config = dict(
    d_mlp=832,
    rope_base=10000.0,
    init='normal',
    schedule='cos',
    final_lr_fraction=0.1,
)
Each number is 128 + 24 x the weight over its row's rms, rounded and kept within 0 to 255. Layers, rows and columns count from 0. Numbers have three digits each. The size before them is the row's rms in percent of the matrix's.

# down: layer 4 MLP down (transposed), 832x320, rms 0.133, rows 550-669, columns 128-159
# gate: layer 4 MLP gate, 832x320, rms 0.14, rows 551-670, columns 128-159
# up: layer 4 MLP up, 832x320, rms 0.143, rows 551-670, columns 128-159
down550 101:119110122151152128138127123155120147117169140158139170152145126118104149122119114162138123134144
gate551 098:105150132140142147117066124130135138153156114113112174130153130123107134123101159110115097130090
up551 091:094088133129151124116089175119127149128137120122097148168155124087111172180154140126111153137141
down551 096:150131150140137159144131148126128166129151152104126146157123163131158112174096163127111138102114
gate552 096:116134139117151141088127146126123129075144167135119192139154118119071120082153139143155135108118
up552 088:137155118136134143133110132105145121117180123084136145121187154135147144086108145126129126154126
down552 089:129122122094137145105138156137072127119162124127155141140129143165112106147131127127114174128116
gate553 101:156106126136117110149136111140109132136138107128107101169106155109146140141130128144105181151129
up553 096:127142113119143112114140135140114079119154156124141120125152136115122118135152141070182085114101
down553 099:138129137150144193077128115105135143135120121143087114138142118136125110149184128090134136117159
gate554 109:113135138132141155142113118099145174167087107130153147132179116155111121136161117132121142128133
up554 112:090120148094136097124141117142104104132134128098167133146106091160106145149144112161123113123136
down554 098:133103160096114127152155149106163103159144117128097142101156122128131162143134144126112152108123
gate555 110:106087121094097133150100162146099134130120129127142125141161124132159109102108089133092127139177
up555 111:099150087144159095118116093140111146145094139147181104114124194178161153111147105127125128164120
down555 107:109112084126144123124130116138161132132118127125157134137093106084101106131092130102119094102090
gate556 105:103143097089163152119165124140155171136130178130188120132118130126144155095104111139144157115061
up556 095:133138109141125137135127155135130146130132091129155137125113170102129095169128103151128143120114
down556 105:131150091105108147132101103099108140159112105122132152144148177094161116116147127143168077118081
gate557 098:123122175087114156110105088149115150198124100127124151109042097124131095104140155152166136122124
up557 097:133146093108155143095170141089097126142139135147135120108138123105143158154132113137130156124103
down557 099:147124160132077126117124084132148118128183110138093135145162185135116127165136135119137118106116
gate558 101:102118185090119152144165114111140113151128117102115126177123132145142163117116088152130085154145
up558 101:109138103130123153111122154074131139132174104132123158110132158113144084153162160136138119135119
down558 098:101124161107137149168118112130147141104080127118146145156090175188173128122166123088154116106139
gate559 106:108168126092088090099127120138140102129157109135120148082113108131171112148134171114153084106146
up559 101:133128181108159148095153144110140116132155131149127153094160131093120165106137150130105120147121
down559 099:130094156141180119081137152103166157129086133117172139159142136157061106138148118097117134137096
gate560 110:089137091127166147129106118133128147127132135143123120136149130154092156147141128130063134132112
up560 099:152115094148131143099149140136142130061136142138130116165129130149123127137147143147086143134128
down560 097:112176138140147112128109148087102130173144111111188147111138097123104152121119145128124118158140
gate561 098:111129111132150092158145122136103103146114128118137121131134127131120118102183171117128090120117
up561 092:142155153132106162145169132104157081098123122130115110128126163115094140158171139164118116162104
down561 098:125164103145113118103134123149153081149150163127148138155163109129068108155126147120095108136143
gate562 102:141129174124124156071135103099106103149154107115112146113102114140146089107112128107135138109131
up562 099:100072132113135112153107115168127120127116105159123119109150135119112147071173122117091125158134
down562 103:144108100150095079114138095134104089115168126118104128122122140098124166092146156157122115097143
gate563 099:172152114098110116167106152140140118104110199141135131131135114161119144159118135115198161172193
up563 100:132117120128111178124122096150144132158152101162125140122139125131134126107122151121087122097103
down563 101:074086144094146167119169173127126136094136141115066157138131152107155110109140150100206148166111
gate564 095:130146127096126111126133111147091074148124097124132108134124140150140103103166122156109201125105
up564 091:153092133136097142181089131140138135135147168124151179089167159104154143096155131162084124118130
down564 097:158122146131100154091090140126128115159130148163129134102127142103093106119151132147098135153139
gate565 104:125107200141130157155103157125150185106152111104157136097127161123178161176150122086164145140136
up565 098:127125128098088129128135109119145134129142143143118123121107156139119074093086145117184175145167
down565 098:101130108153117145148108142117143093112150128132177137129111125076133146145147162101125102138119
gate566 101:169101133120094093129118146104140135148130118118162126132095157131139136092140117078115139132141
up566 102:137148133172141080062135132118120125106112151143125164110159147130101108114136143146083145143136
down566 099:105131112109211102111100096134117158153127145135085140118164136134097142123137115173126153085140
gate567 102:099119110141129151079104126129111132117123110147134163110129179144104149109110107159146086123125
up567 117:141144161103082145136105143156148099101141087152164129131122150148129139113167114128115112170111
down567 111:119118176104073154150082129128132083120150120123144107149136137135128144110146117126160134149113
gate568 097:108124128121093151129141141110120121121101132139130201142110116106149150122128102154133128120124
up568 098:091111122066113130082133117166116139138117138096112097092167164105105072142102090111102134144136
down568 103:112181128142113108091126146148141122133138120119156141127125095150177128153081120108110147163142
gate569 106:179136123123125157142180118148107134130147138106114052174101111124131151163174118120112123161134
up569 105:083154158123141113125119138125156142123158162136137130114099156159100116106103094126167072171106
down569 098:132101144114103114135122092173149146142184095137133157134128108106111168095072121165109138146126
gate570 098:142098116099136115121113129140152143154112125166115154136134123107170140132132146122143111134062
up570 100:129129119174157143146110095111125103147120150117152182129166129082127132146113117138125126151144
down570 103:130142152109143136159121211117181099117181116139136127144112124123115119124094141102118143130145
gate571 109:085142108107127110116131122159123126131140087151176111051139110117101180128133124134103133146144
up571 104:100121139136098157151123132087146076116126129092131185187130175083120150143115104139160166162144
down571 102:133143096090117140089135161151169139116135115101095118124139169159136119159146124085133096116143
gate572 104:149157125154119110150117124150116161141122132136180071125115100146138092134075142124088159113129
up572 096:140177143105150137163149119120190108121146132132136130134131126118150131146160131157185087103131
down572 097:120154135128161149132122153198174082160155089162183123097136164075108110128139138149137141118139
gate573 099:139136112106100152141091110106115117128109171108145156124114168090124082096080087123058101099117
up573 097:117105097107113148162110140079128115145145120126085100172132115141124135118111092144125142110147
down573 101:148108102150113146151120146137134086158170164154114119212126131135139134102126091136107139092114
gate574 100:137169154112119142104182140170096153126139142147096133159100114138144097122130145136113132113115
up574 102:166140114133107102113126139155104120117098105162147163143102129145199129151151120094129138131098
down574 099:132112137133121136151152141150105136083078134117104099160122113120102139201127093173105145124116
gate575 111:116156143094176109119147144135109176099094104140138103137143121136141112164091123149094125148135
up575 105:158140125110115111104135125156124107143126151114118119132162160173128127127116097096159117116150
down575 114:093154069145112139131125128099177104117112161172145141169115118096141095175167126131141129150161
gate576 096:143133100106105171132109123124175172155096154147119104082089091111133127132131155147121095115128
up576 101:078115141124127109129099110133174076132097137108143107104094081129121103122147128098137118099112
down576 100:160094151126105149126146135096098154176125105087117132078127131152144117134091131135109102136176
gate577 101:136154152105126119057148172102145171127142158150126083094143106133113117109093164165116122136133
up577 097:104147185147142126145128142109111150138093143175131156105090161132086131088127127140145144147112
down577 099:139064164106144117114149127148093128168153130135107102100099138164104076120093088120111118141109
gate578 102:177124127121114125112100139112145108129122118137110133166143090116112120169073077085129148136150
up578 099:088144073137177150136146152144160145120118133119106173110094146116104135126141129122179154074141
down578 097:097153138153148116139156135118118132097149080123148113131126118141122103101117096141116106147120
gate579 103:131117124110111134110156138098152131163163138101187140130155144138122144085082119114176139104169
up579 091:149109145123103186132097156129096155092143108145119139107115110129087092118079126089114105115128
down579 098:172142095136126115125142122143112131135135123142086127111133141111115098154048129112183095156104
gate580 101:146118139153093155120136107118103087128147112120144126141079105121126138124099139162164113138139
up580 099:126112108162131127130168068148143141125093105127097149088129124112156150114120158108170080105128
down580 105:130135135104136143134126131119112136123156127151170140093132129157137132104084164147127133134143
gate581 105:112134079077117085121119149141128160101095085125139133124094123140098137156165125132129143113129
up581 105:096136152130147147145110133091143119120137091105118088124146144141157134159134074106164143148090
down581 110:108105136142130145103103149136151148127101113143129160146086146178122169119131100151111096160089
gate582 099:141113152120148110108118142096157134079149121123144120105160154142106140136156139148135094153153
up582 098:107137117160135158123139113155165122160121140126126096118115126133143083122142081121113085119156
down582 093:123115113108094097112144109137115129087126126109098161133132129132138091125116159090109115104129
gate583 094:141090150108107132162151109142127071099116116122150077108158117124136171114164153134139110169119
up583 098:102118142134150094102110142127099122139150139159118151188090127139127062174120127142134123113103
down583 090:155109123129127152151142122161138099119101098137110104137173147117079169102133108106118143123133
gate584 094:116138119098127135124132145118191140117094138105108166156130142153161129113106106159120158168150
up584 096:163107153162149133145100128122129121142132153111126128100123097101138126135144145166149158121149
down584 104:112127122134157172149102127126140158135119143118110183134141138154116090126085109139127149120148
gate585 100:128146129150125119144092167137123116122159142132140132097110160194134110087114132125128106150139
up585 100:165127100114140104160118087134151139074137157104144122117131121145113115138161120164132095127096
down585 103:150104132119176141113157156124149080095122151132095135119117114091126105153152087121144115129103
gate586 100:138194120093109140131127141125130137151131117102139108121091107146137163096128164146119120158117
up586 100:154126138175150116083138132124133113108128125094143074125145062096127101144109100106148137124125
down586 103:135097123134133111116137105125118093117144092149102177155170149126172089146112150081121100134149
gate587 096:133111135143121117090092146101149141125133125116098150170122153148188114116145107200096118140105
up587 101:115112162157116170130142119140142179127166105108115098139130127143146172169159121185087098161087
down587 099:152102094148114116134152142140073152119171094115111093114131124093115156147137155097136161142116
gate588 108:127080111107158158120160073123080119150135115133158155117111102167147164134164162127146175093149
up588 101:128071182139120126131143116113100114134144123147154121161085124132159153090169161102109121146116
down588 098:094118119120109105108138141145166130156143102101087131137122129139154157115096166179138126112104
gate589 096:141123123129141150113121108098123137127143134111120107108106152104109171084119124139116169130130
up589 095:122114118107106116123137143123176128120152142132129141113103101114167095121138137108108128136146
down589 098:136114150120084162134109106153161122113123128105117119119142136131115123146155109155132144171138
gate590 103:090124135107148061116097139114196117131107161087133116110131157124149134129105166118119145141148
up590 103:135122104130134117140107117147102180156153145079125109121158105095125160129122141163131144156111
down590 098:113122065100114128136116140116163111122138153136137054128137144128130142145123134106152126153117
gate591 100:134110167144126082113160110123116137113103109105139125135131130115082162146133077100102188141146
up591 099:116102067116156145144120109139136152116124127143156146102134125170099124137146123144114109142115
down591 095:116139080145148084128121176142097121129090142154108109118142143111129161169104139136115140105108
gate592 094:126134155137153125134144138121162130098159108155148115131158161140100132079143136111186116149138
up592 098:140127136129104128157139153114142150147154115158146132115124147135110153123139133170127098134115
down592 106:110126126088145138121127113103170159121143105124167090149135159135161151130116143168135131143151
gate593 103:177133129130154143111146130099141138125140100123149128112148095104130087110146146137113068123114
up593 101:118158160110157137112131103131130129107103188118108166113148101159152164149135087129127125122131
down593 101:171156128110129165191158183162134123095172093121115122103137149058150136146104120165146137102118
gate594 099:115088112191114143134128095086129101110134138134142144148120170165114112154113121117131120121151
up594 101:085121095120129087132169120152121155136137122106142085129103118134119086152156171068118150135083
down594 105:160118102138091126165136136109140140111166146112111096154129146114115124142104099147133113131141
gate595 095:105080133154130135089114121141099156168103121151147140131090151138111078131158121168116133112102
up595 093:142141108096125116107102102107140091182101153105166122135134122131171127125112121116106126154081
down595 099:117096124154137132099140133171114129114123125154089138125133182121068162130183122109137076119119
gate596 105:113153174138141151104083139187101094106147152132163158104142202117156110150113174132118167112139
up596 106:158098114129126076156115130149131134099098143129140122116137146144156091113119112177106118105182
down596 107:132098182148132139157145158133112100147174115109115157088099132152143136137138135135128159109196
gate597 107:150109147151126122136144204127108132172126119163145166203141114143117125143110102162158133110130
up597 104:127106105119098136134096080145124144112102139093126120158096163119110131132130131136113122165124
down597 110:148143124075155152094111089141120143050113154075090117128105171124151139149124118122117095168091
gate598 102:120136143118123172134145107112148134160107143125094139090137114148119096158148118081117057128148
up598 104:109107134143116121124172153138125112120138145165117144134125133109128117110134113127158170148112
down598 100:131163120139153132133108156085183096130161087130102132145136094119143132133144133124157145145126
gate599 092:156118110182133143127117106153149099077115116138179130097122121101159135151121100157107131150148
up599 100:092095132125132121128161084108152139159080123152100132115127156106132117140127119130170131091138
down599 103:130110160092149098108123150143128143150104186121121125101166135096082139147150134109158132115138
gate600 100:161142144148125078084096165139106184101153138127123135106151146128114098072129146105146125117117
up600 105:149091111147115136072136146110142130119173112155086100108111144143111110107107124106134098155116
down600 100:093122147144092115112111120128144125163126119135115155074155163110125119137130149122153121131083
gate601 109:127120172146141190107106160160133145130110132155120104150094157139081151120085125127079098099066
up601 103:152106123176197098119138126176115085123094144099125159105121139130164133116098164098150112172118
down601 102:155117098161153077124071106120088104129122116200122142113135149153132107137127109096161128135098
gate602 098:105120134123099093168130116109146099129113125107140143158141138166146159110140126156161130094109
up602 098:161133134136157149110059110124148141109160072135143145168131089146148120136115170120085139154115
down602 099:110119148140135093084093127134133135164113137207107082098096106076158110134130141110124177112152
gate603 099:149124142151177110138138126118106135167147087099114169118093162169129110109122102122133150098102
up603 103:116139112124125096090125129172126123095135102136118146156161110127134109128094117151150111130121
down603 103:120143144162112128125133062114145104140128121129121157128141128137125119143176102136071140118154
gate604 106:162136143099127111120129117136101137142114120157132110146115117135127098071138128122161140163127
up604 101:131142165091110123118125134099126137149142116106150188135143125102143169180084139168108137135092
down604 100:122166136138123108106110113125117139113112116122113111133143096103145141138133130088119093109117
gate605 103:139129131122152130116111114162114140131120142105136156141128107113122092121104117137136160068110
up605 101:124079138145131090131138137121180088147135136159137120149104129138158096175104143154140138101157
down605 102:105159128145098118119120131132093105118127110121137117104115141127062095186187091149138121095175
gate606 097:143122107161107132092121130157146092134076155129146146130112137139096154096119163105087169098136
up606 091:134150106105111170086123096151120100136127135122116174116128155179149124114113133133122132137094
down606 091:112140112120150124147110080118081150138153131120164149096113097150153158106132150132143115137154
gate607 105:133150127134132132174122117128159080128126072144153136141141129146124170154115143121127071129116
up607 099:148134105124143152127117095131079143111148155134127112120122132123117127145130162093125129175152
down607 108:116139122190148111151097105143098086118122108143155110128139155092119169166147128095134080115146
gate608 092:117066120114132146107137132148145087202106128090138141148110141091114129103124087075169081150126
up608 096:145126142122120141132113126132108146133138149109148091111156085140150110139165130152145137140145
down608 098:167129163157134133135090140156157117123108082093136087099134149114204137079114133103061144132129
gate609 089:137124147163154108149091135130144146144143149120153103139139139134119127145095141119130133121112
up609 095:123127119132132107064130086181123141129127148118142129184128112089145143152131120143142124161143
down609 091:115136103134128157143094142110130112117127138126101124145170164162131143124110136095113110178115
gate610 100:159114104097164153102114101131084117145137126107183128150116137145141104142128091119123122145121
up610 102:133150136144124119117147146128128154150114065153129132104140188120150183133119136138132140147147
down610 102:147108112127133117158170170123111117069131187112085175141133099093104122086138154106158117154151
gate611 092:102165161102125109091146134133117130143158125127082143185115129097123129113114158118166112115121
up611 096:135099105138141153151139111099093098079115127132166119080137122133121169154088105103052062127142
down611 099:128148112124174111141111128145132113134118130130132178143129108104144102113114133137124137124158
gate612 102:100138135170111115132155125142160136117154129100140135117136109100120135134113116153101116160130
up612 097:152136133124130095114120137118153111089094129176068176101109088111129113159147104128131107077141
down612 108:155156146135120120077113126123152125119095127179117150149118085115147088154151133130104144155100
gate613 090:140161089136099117114141104123149126151116119067106155115189120063150118155154118149132121145124
up613 092:117147144136125112130140126120167121118145145134144147134136148117135118133137108133167124147107
down613 098:126132109116146091087134094127114145132114175138138123099083133113147141116144136127141159116149
gate614 106:137150159138120172080143137131105161110128136094121116115154092137121134096106125152110089131097
up614 105:109140127142135146124144085120140128121132114170113133098131138116100126094116164147120116124154
down614 102:131137161086125134146146148131141118094103169131152110134148125141116124119138114091107159166107
gate615 096:107141201138151177121107162147163102133094147116154147079116143124123110126078180150114092112154
up615 096:116150147106134148133123139109098107130120131141157146123118097107121122134101137125150178168133
down615 102:106104130108089123098078161154144155126139139115126089162140128115089124092120126159091183111153
gate616 092:144103157176153108180120122123140129127132126090145137154106131195127174077129064144115125133135
up616 093:115123123143185119085156146162137135153150108129119129097122151157109143133103141130110097097141
down616 082:129129121126115133099118128092132121145126147140151121110107111111137126113149132120140149156116
gate617 098:106139174163138112096116134115119134119109130113102071113058160099119143116123120094115147170128
up617 098:089140128161129169166107130118124135133144134105124119125139165107118125157078152128177115083157
down617 099:118158136119114122140179101143164152123152119156132123174118103135119161112064143101117162111179
gate618 099:110095133107104119137116135139107145105131072113154123100177152165136154130144097065094094126080
up618 103:145150115136115088134198113152109132132155148153138122079096169145125155136129146145155115143147
down618 106:123119099146085157142109132148138160115114132155112152112149105122174160162106085128128101136097
gate619 098:129178116113143111113123143125112100135132147134124153130086165115103113127117122147118150167109
up619 094:089118117139143104137117127141117142095107149142161120136123095160159116175144109144111131134126
down619 104:110181081117157135104133109145190108145117140120088140120131112139141110168109101116110130132158
gate620 096:164111110159107147117146090126125147083077100133082147141139129156168150157128168108122124102110
up620 090:112107105147144091155111138109124143133175131158151157151139108133123133130127086126147114101160
down620 095:135117126137098144121130122141123120105086091106135116152144136133124136115131076171112135121108
gate621 099:157134160114102149137136144120180131118096143113140110122088142118106158108116146163148117120129
up621 100:117114110141055116155145129140143101170144118171110146091130126156207104133106166149156144093114
down621 103:158155125132127144131137164117115132134113142138126142126120158156135132159149139148133157104156
gate622 101:131176148112112123146092135101159116144104139147137114075146151137177118106088100125157138105148
up622 106:123176076140126134104123156160153084115138152156140123075129134134130147125144148151123103160106
down622 105:140139139123118132131138124112093112124190117148132147150115119110158095163097113128179120127111
gate623 095:121121126098119102087164139150182134171134098117130082132123136090132118132116126139087093143123
up623 096:107117129100138117147124118144149131125117140158106115118110103121139133120159098105132142143132
down623 098:205131138137123102112136132080130109130122168109096111128118106113157167140176128130131128148139
gate624 094:131134145112123092144116137089134099104165104171093120105095102125147131140093103119127126104110
up624 097:113160092133177155104154091127136164126144160096134125124093093110154118110136142118130100170128
down624 096:135149095101198118132192117117146125110111129153155125145090110122120125165129130109149109153092
gate625 096:149135146111090114087194122144149135135144109104114115127107128148098127092153162079160123137132
up625 101:132128098145175144128129167045105128124086147121152104128139144079141150155097103145071198123128
down625 103:143161145088161161097127152148155058135087126120172089147174141145141124152132099126116136145148
gate626 098:144131123100116129144094165157112075123094111174162102119119100159122092143137150123101110157170
up626 094:183130211130096101106105130141104129119159145124154104144132139115155096126172133143121166131130
down626 101:121141143110104092096152140130153104090121094111112047101171106146150108137127179122118128092120
gate627 090:157107122133133119144120114120116113109111171124120099133197133143087125152101130117115101149171
up627 081:127131126105173147119146150143139114121112108140145131127131153112097154173149088106127153064117
down627 091:123123117147160086119118157143094081121130180111135117129134141176083137144111172077122153117154
gate628 102:133124139093120146122071160127092129134103174168151161122123109113112150132122129134164116145099
up628 107:106107126114119113148169147139164139126115145133125083138145085132116116109133133161148152127112
down628 111:123091109112137074125159142114153127122091135086092141135157131109118163146129158118144137113141
gate629 101:127064119092138145110118096125122126163155125089112119074117130101160144155111169125137114103116
up629 100:094120093096119105126129133121132144087118108156151129131161138084162133114112125119143120131131
down629 100:144064097138111107086140166101159118076155141095112132091126162153122094109115096159116155105109
gate630 107:093099117131152124164161108139138112127145152095118174168144116124118149124154147139081113148070
up630 103:136133126125130113101124136134129096082150159131128117115102107130144125141101142123112149081105
down630 098:114137107152149117140155135141168164115108114129144132127153136174164157119167169084129120116115
gate631 103:137208159122101128147142146107192104165129106114094173084165111149140127145108083157096080162136
up631 095:102074144127124078103175104119139148137108115126131117139170140137126058175120120094136130119120
down631 101:099100156148171091111097122138110136125118135132140137167117137111117131099138136124133134106130
gate632 098:106153188119153151121128156155120125161145134156117109131147130153125105159107107151133121093128
up632 096:106120158135146104140128057143121141146098123051129139165151086153137106117124115135103069094131
down632 098:121153097149141086114120087127156141145120116105143116143084141147149124111151154105137107127148
gate633 098:113115128106180143165133128099150159108105123139114136109138131094106148151138097191122177079143
up633 104:129154112179103102126093120091139127117120134114129150089086134142143095119138103121176110185118
down633 105:124152117156155112110150102132128120125112119142128110148127115159097106144137118120114134158125
gate634 097:092097164104159160134148176113136168106153125097130158108142167158159184107098120130106168110120
up634 096:174113137097131159156148150124086105096114158115096128138105139114103128131166118133142126105117
down634 098:095136113101179148106148116117113131125102171126115157206165110142141147126107117135127127124094
gate635 098:120129169134097174094129110120132126115124136170088118131172142151181137156125108153158125152089
up635 097:163152131100141134095113143096095077097139125072096137133167163154136124156118135158129070125104
down635 098:109111172137083139117193121124117140094129141119111133170081110107111123121116109143170190140143
gate636 095:097131093111138116135147106132138117121153087133115115105116142118149124110137154132167168128130
up636 095:154123085170145144125158184105114144159187127151154125124115127157120114137127100117181144159152
down636 095:088160176090082109116145120137129131116125149122150136100147166142161144154109099126128113137123
gate637 102:167108158077120137113138087134141149120165135117164151139156135073153116111143134150146144162114
up637 102:112111165115124156162107111133143126141177127148107150118143162122134149125158143115088125189133
down637 098:105127090156120120100150142098150143144052117135122161113145103181128149141125116114133121159109
gate638 085:096118113130089162127143137148114147104129113141109135104122137148160126097140113091154114138139
up638 087:128113127139133169153121150159127112140095161151179096162092158149105146149145109087169115110136
down638 083:143110128144124158088144143099091128099148150088107121116086149090124141126129184111119127116108
gate639 087:122132138134138130131099091130128163085124141129098141178073131125088152125085141156132157100150
up639 090:098129154122129147103122120129131141098120130149121143138129138129115170134103139112155146119110
down639 088:138111144144094155130107094163127126135097068123131113102097143126094131151131149145145120086141
gate640 095:092134155152146125117122115174130143138087126141122169114074147124111102121157161106172130093161
up640 092:153094103110128132158123092128136136132095141126149110141145136104165105149113154104119105132131
down640 094:108126119124189149088137125119133103123156128137113104171095110134074142069092093109145130105118
gate641 097:154121134082152107161109142110181148123156113105161181112112077155133114128156099123143122124113
up641 097:147111129094112147126127132104115107182143141122119116118125133143108084118116146119138079157135
down641 103:133165061149135166088102115167136122120105124116126118124136136156121077142157140141129122117076
gate642 091:149135132098124146164128130133130174132176142092118161117159117125139150057153118129141187095143
up642 099:127147101095143130139165072126107096145128168089123181138098116104110134085128074149147120127133
down642 095:128084157112160132161148116083162133133126132124114101118087156152145121132117125116084110111140
gate643 090:179106110136088117116108150122124158142143150103094131169126157155125147107133083151092176136123
up643 086:134137117140118118139140097129168113102164129113114169148128152131115129117122118128117162108128
down643 095:091113143186150157139146100126114167146155136121125141155139171189133138125126156146147168118111
gate644 103:198123130125131156134115128146160120132159123144131107120118160099109127101117142166102118114094
up644 099:110094139133147109065114110155157114167120140200143139097132189136170102144115146124136119151116
down644 103:148094166101172136082120126128132100106151106145116157102129117124108107140097150138122157188150
gate645 106:095120125151106095133130170111135102136083148160105148148158062110104093102140109138125135124111
up645 111:179132150158121153129106174119114117126168101159123127108119113055123128167162117145096140110112
down645 100:144151100130104144145118129108129134099126130095159122118126138109125150152121182142108118107155
gate646 098:156111092137099113141132144101119136123095172100161132140104153155163146146099132119156096123117
up646 096:133115221174115100114108113108133144148121125114119102099129103134103106145145111166140155106144
down646 097:108071127156115130117135148098128120127141084097120134146138132147164111112124117139106086126125
gate647 103:121106133160150108118113120154156149121139148100190140123182130125109092097133172132168110117146
up647 097:143148110138126137140187136161145120141137119107160107135081122096148122115121135130169145124120
down647 108:110118124170127134115182147132146060158129141130139113165164171136093084160123147074139152106114
gate648 117:116151133103133127164112114096146127117148142117136142118136123089155126123119130149147115117124
up648 115:104077110165091133137107119162167098137153111164133128141121148174144119134097140126089132136118
down648 111:123111090154150103091123132143130145092071177129156122136153130145143158147125106151107146118099
gate649 095:134134133102089138144096127128132081066119159173083117069143098148160111139145097115154147138098
up649 101:114105124104124126155136136132152161130132137111155135133119135140114096087110125097061113134117
down649 103:131125143111165141150124083083146153110138131098148099126159135159143088122147140101107082167107
gate650 102:126110126104116121134137152146115128121147154152135122133134115146100122147145131139108150120116
up650 104:144110148113124086133121152143129132122129114102124130113146173123151114096057124113090156133103
down650 099:143158119096131096116100110121172108149112129135124106114095129136131149127149139150105117147159
gate651 096:153144118082118137157093158141139128132068153116120125117147120126161125113148138103129157117125
up651 101:161131101125115117134116130160103148124106141125152158121139119102133130152155101135134108192118
down651 099:123108164164122136109102146138112130108141112111175156152096124154146113142150125151117159139083
gate652 123:154089121104107104148120118144134116103127144151123152122098133128149094122136148169200130127119
up652 142:101116123113170125106111113136128102158144132125120133093161114165091097110157128107114125130170
down652 103:112126115125134154104140110159135126139165098134116130129141088130084087109143153147151161140149
gate653 095:110117102130096162109145151123138126108129127090165106142119117123121113121138146164175120175134
up653 097:109165128113117157103152119150134121118162066153108094153140144100118100119126137092167113177179
down653 092:144167119157143125142169094101103117171130138123161125101158147090098147089174123173099156114135
gate654 099:136119121130180145100102125137109127146094134130107108142129107134130106144127094108126124140140
up654 105:137105103119163129086084146168155119136072125141133133107150079155148181141134117143118137096184
down654 096:121094122161118106148133127098123128117102119105121136136131115097091106141099111098125079144138
gate655 089:092145107137097108072131138169103150156152088115093112101137134117139123103089120085142135112126
up655 099:127166125106129125111149113130148156150146139159115130113110130168116107076106092129134132143112
down655 094:148116123135121111106088126125076119080100115145100131134085121104101187130156131185143142111126
gate656 106:114117104140110138122122135131144149166134120125121163115118089134159087132086161129132168140106
up656 106:150108158118134136123159150163144138113156147052147141132186181156154151119100112140115102168125
down656 105:148124142111128141117125137127162137138089128150109126116132155197129145139146111134082132124110
gate657 107:154106131092126111139168122150152141119133132102097187122118119159179143109142128150164113097116
up657 106:128138167113121126160113121115129096128150145124132130098090110151134114090137098111148140111144
down657 110:149121140170143115145138142155185133145139129125141126115093096160144128131132146137151144090155
gate658 101:106138129164152117150156128152098115114109128110157098124107156111129132134089156143122133127127
up658 104:150153127123140122122134150140109164135081092100102165155103115110075128190114123107127129120105
down658 101:097157128107096108148132173106148096135110153171131132136150076128132155123098074091151146124123
gate659 105:146123135168090096121144142149147102119115154175107125154135092177148170102147130133117167122149
up659 100:122140122146162124164136094088145105102128113153123117113121099129115127106095125122144098117118
down659 101:127151104115148148127120138103129153110120130115127134112146135138151121110164155111115096117138
gate660 108:143149115164107113140089145137158117135130118134147150105127100136143150138149124159121114108140
up660 097:146149128091125161114157146154123122111133160106076162104141139118129150169097151140153122122128
down660 097:157109159145098111140163121137174133106117096156105116125123137149099140157124120139155162112143
gate661 125:104095135118097087126099135142165088168102142127093109156176157138141095108132086138109132130110
up661 132:129087111122137115140140135142135122179077106108097108136156170122135087154133124140119118134106
down661 120:100126124105173140146097130139155122129097134097069111157172137131119183069131132155148127116112
gate662 099:117105126098121140160141100103110104093129153129077146090146148154097151157156097112095136166127
up662 093:090128151126134117102088137156146150132162085126172129148111139157161128183176092121163112146123
down662 098:134149096171134148098135172117127132105146124113160105158097145154121134145146138131133105100126
gate663 115:120091159149098147129130106131160129169077182135086122161098130145123113139109118127116134155145
up663 123:109149100122101104111162125150161148109113173119066155145111175153137103104099118090139143133124
down663 101:134118095118128137144135135127134085127081115118118120158086127155108105132111111174133104123122
gate664 101:111141133130124116135100157146119129141131108166126127154106147191176162121101108159122146145103
up664 103:103075119089132106159136113072168113148099145107144148158148095136142132108151158076117119088136
down664 101:132113135122127154126120134127134097083123166157134130101149115142108178153140141111128131142151
gate665 100:131114109120096098100050128171080129130134101153108166103143132144117144098127136154107126168143
up665 106:174124123110105127130098112161150134186105107115142126098139128126100140076132085104163101096114
down665 103:115173122165143127115111077148104109129126137102168081130181104136112139116169139099162118140116
gate666 103:175117140176176117079119135094132150133092145122109097129146152149167097113118119144138125126096
up666 101:122164115115124115135135103138145166131093129160171101136094084106133083107105144119152103123110
down666 106:108103099118125183109096099147112173135137098117126110128108123108084126100112165105083131156140
gate667 104:127167165108126144137090130146214118127159101119109146132122116161166133101155140125137126109131
up667 104:134145146160090154131102127084139118132114116122162123187137083141146134143152123138103094074095
down667 112:117128114122109135123127143138095138163139135137078134153138111077127093139170146141103157132159
gate668 098:124081141095124090114136140130083134173144137145118115127126152188123126138137100117180096151126
up668 094:109177093140091132137174109123119104109131137154145154097094140153144152152159125148144149113068
down668 099:098131128137118148144166122131099135139094144149127185135139125154103115127091157102131173143140
gate669 102:139145091108142084106153141135089135115103103106104159170171091085083134094089092116129134127168
up669 098:112138098155140158099143103124132103159096151155157133134124129113149082150107119121141149154131
down669 103:146103137140123109110155090108126177131122138139107130125089129104112145110171145131120131138134
gate670 101:154087184151131125101148133115157128107164113131131133098141140135096107120149145156101132132133
up670 103:164158122124136113112108131126138080125117088135127141083126119082166130153169123097117123138115